Weights of a small GPT-style language model, trained from scratch on English Wikipedia: MLP 384 SwiGLU.
Each number is 128 + 32 x the weight over its row's rms, rounded and kept within 0 to 255. Layers, rows and columns count from 0. Numbers have three digits each. The size before them is the row's rms in percent of the matrix's.

# layer 5 MLP gate, 384x96, rms 0.157, rows 269-278, columns 0-95
100:123109110168164072178124131116113126160130126083071152149119153126138140124143060124148163156096115130174149031146147113114151130104112124185172144181157128139113194160089135185108108155108165138114134060117130109172159129110112121039104155133205151096111138125095170060124128150126155122
106:103098109149150146143138123135123099160128062087126094124075116100106106101106164139193102104153139164120137181092132136135196165134200132156095161126107103090178137153103061148149149130191143114117098117136122142104193174065093149122059130111180162103107052137093147101124141133140128070
085:149099132130105083109193069112122120161135107057127141136138176133125121122094145114148100160136157138096146102114130140163143113142182197083158147196163161143098143039120167112095129205163113110142088129126107075150120116150188151115132171188166122173093074109092113103146150079120130140
108:131155167132152096139121156132161098149134101108110089105098115117154100092148169133141076107181123157139137122037163076154174118101110066152082144129132145176175173099126100134148157108179062119087110085146156117130149161077185187101107112123137138121106141177129083183178185137140137179
104:102136106142140130164100137146204174132118145138189131138139141143147183070072128079191158147117162166102128192097137125114132096108092143095139100144076100123101114094095118198095163200140042099089135164119150169152187071128135154094134119110110147141116137169125121150151137091157166147
113:055102163107131137120165178092167104140100141150169097100071130120098130141122102163157106112143131171114111076124170113151105208134138146129185111134159122126105124130172126199119126110120132093137185070120132161064142078125123153179175168120107114134074172156110158194123129153176102194
096:148094114136167121152122084175120143073095127157079148111120127105085147106134126174136112175137206174081109126141131120087169126122142105121224158106153171103120186127109177134130146153146061194166120097102134092150163075157127151068086155162134145061129115147088135134139079110139095129
108:126075099145068102111150133096114129142212135135138140144160088100144089075092137146170143158156101073210112150080088123120104140188158178140110138133106125097133150110144155084119145160152175148141130090116197072170127132166128109120158186158134074149111044112090121103122096129119119159
098:091138154138132150149123204140079096145099142124158127193114123100138141118122089131124175147152100147065078217065094087126161087125092113174086099124128151076070139105093121144124167126077149165155163122109111115148133174150135121164146086194155142105112104077148118123154102114208142131
105:099087177099132129159142134141158109090159163081152137154099099119091149106155106143145106067168120191127109066097105069121101179155104104134140152120164173121149166078102120148167167097194078120152167154114121114091141161143108110130155182081113118164071115057132077184120096116107087126
# layer 5 MLP up, 384x96, rms 0.126, rows 269-278, columns 0-95
105:135128054103148142152083101118112162037150122118157100160141111144117141141138154170170131103124070177146149131128077163112171105104136102086200129140171117139148103074140111141174041104177118148141113113124072150107140125070155127186131119153104124149174067108082149135090135178151139146
099:109152085155171119102094109136132116151129142148118064172154145118136134105196110132143084127080083120156179158150193136169100098084169101058104164161148088161074172130136065120122107123093130089067110104110143118114098103067090150155097089121139102129135134105191083075155159146135125086
083:112121100169126160107102082118099191096146138135123088143155091161129115207158148089146130119169121097105180125039080121137125164150096200149152156155177055096128114140110138138113144093110125144099119096150100080116160124106124192149159149081159071111109177135147087129146163117100143191
100:113086106170085030169098130122146137117067167145213151143139150112116085139061095158099176117111096146103081073146107149161111108180117108101132060087066157131122113123139123154102095095127153150090166181114120099142110111173107130174174108134130085100112133122095111148077136124122117114
105:173147152180138144096079103136090139183125088122168050140166188078119113069075099100159123112073115114129114100162147118158129124131164123095118140156097147217177127149171133097077123091135112143083088124118108151104193087161124137114103154192155144152166117121121146131141118066120163147
107:121081082067087123124094145171114160186127098084114145121089179119054089142110128132142080135132116084078122186168147112176135090118144169146135163179108116160178146166177096090132109124089165154071088089144168130110181104128092153084157133174099075121115121140128077159125118099123100147
100:120133130107149097130144115102098114116040174097096161096089189106103156169126120210138196133162124121142125133094114138153142087152113120139163036113157106137105106068110113065173157086127100110101099133100124111104137181159128117180109157137171161089186135101129101080096101130174141151
112:121120100152103127125109072166094109125125152147172148117080122111160127122086072184108135093119130158135149090155121158173158102109108122184136121083172118179062117147101128112086082091096114107112088079105121142156156098133172112094016122097180072176153122143069156101140124148100169133
094:067093138157124161146144085178160169130111151096097130193085137096096130166157123092115144193146138105171200130202116116158182090131180115168134131102123114140092115154092093131106162169095169096179101180105111173128133131100138118113111142104154145082161091140072092119087097088083128108
114:105141166149139144102099146053123166097154132163152101070121137119127121155132111159141168031096125155141118141091118096088069136135078127095138160146091137119137060091118121125153151128134130125088185156045111133133105111121062115190117119109181101109067181076129147160130163107091094138
# layer 5 MLP down (transposed), 384x96, rms 0.121, rows 269-277, columns 0-95
106:176110106150156124148114068105218163092147102087102160199156135087151161139051143211174139111117090153105183113128157140135165084109154088112116176124112169150090110115152128154153104133171160167168185137115149179095144151099116120142160071135111142124135113121110138175151122115119120177
105:043152113106126138089137187067150165108095103084085114148085097085201085124187142189142104111116084146108158142111140136137108148187134102110077097141147120111135120150132118173124082076145090112136097157112094109139123162170116090097127137117155185107157114129129139093087152170056075123
084:151150155152111125065123119092113160155147139135110113150061104164079126191164156107110115106150080170147142099141154133170167200084134091213148127077099129098147104117106137190129153135152154149148179163161165163108114082196145136125131174099103089088138123079183156136150159140131165109
099:224108129108136088143107082103091040211125136152168121143136114150125088128115064090122135157112171147168172121161147124137109148108088085164139120130146053162133082122094096110141172085147159120127142138173120142118119087136122181118153086143142080115116087193139115112079152106143087126
105:091114141154204125115105126086114111155105114157197164167172123166122185100075122087108093134126177141127131153112137112162155116115173088123154146112074118170133117147124114100082085135120093112106130138062106167139182122130177111083116122108133076171159201191133131092120112099178079183
107:107155095134165148095094147079093145112084147073123199158211195115142135108130115129126182144124147129136105159158122155098197090179098142105159160100096106110134161100084072133090106102122111089146148105084189143131098150120117100118100074098096158105105167097137133127184099187096149102
104:122120118134144118128118120160139073135225129120128167149174141136128133175123119142114187097145174122119137163165137116169098037156090120109133191125124133173106084118116111131136144160126114140114128088121129154142114163150107117177117108154115132092026142154107134060141070175178200075
111:149148158114185147092113100165145103157113159121121129138088164181203128160128104158132050160137115193098074148151090105155093112152104112139177086058176090161112097165129071052103142102146136101141123123120126140130087128134151104103149111145141122161193143192101091084090123139093141143
099:042160116102085092107181118172140136092130120136123125187129166150161128118190135144171144102051115137135115119164129168145121142141120089139157160080143083114148149155077139116136157111125124144023121147130081065200195108156156134084122146108116093100149105111145131096178130111124127088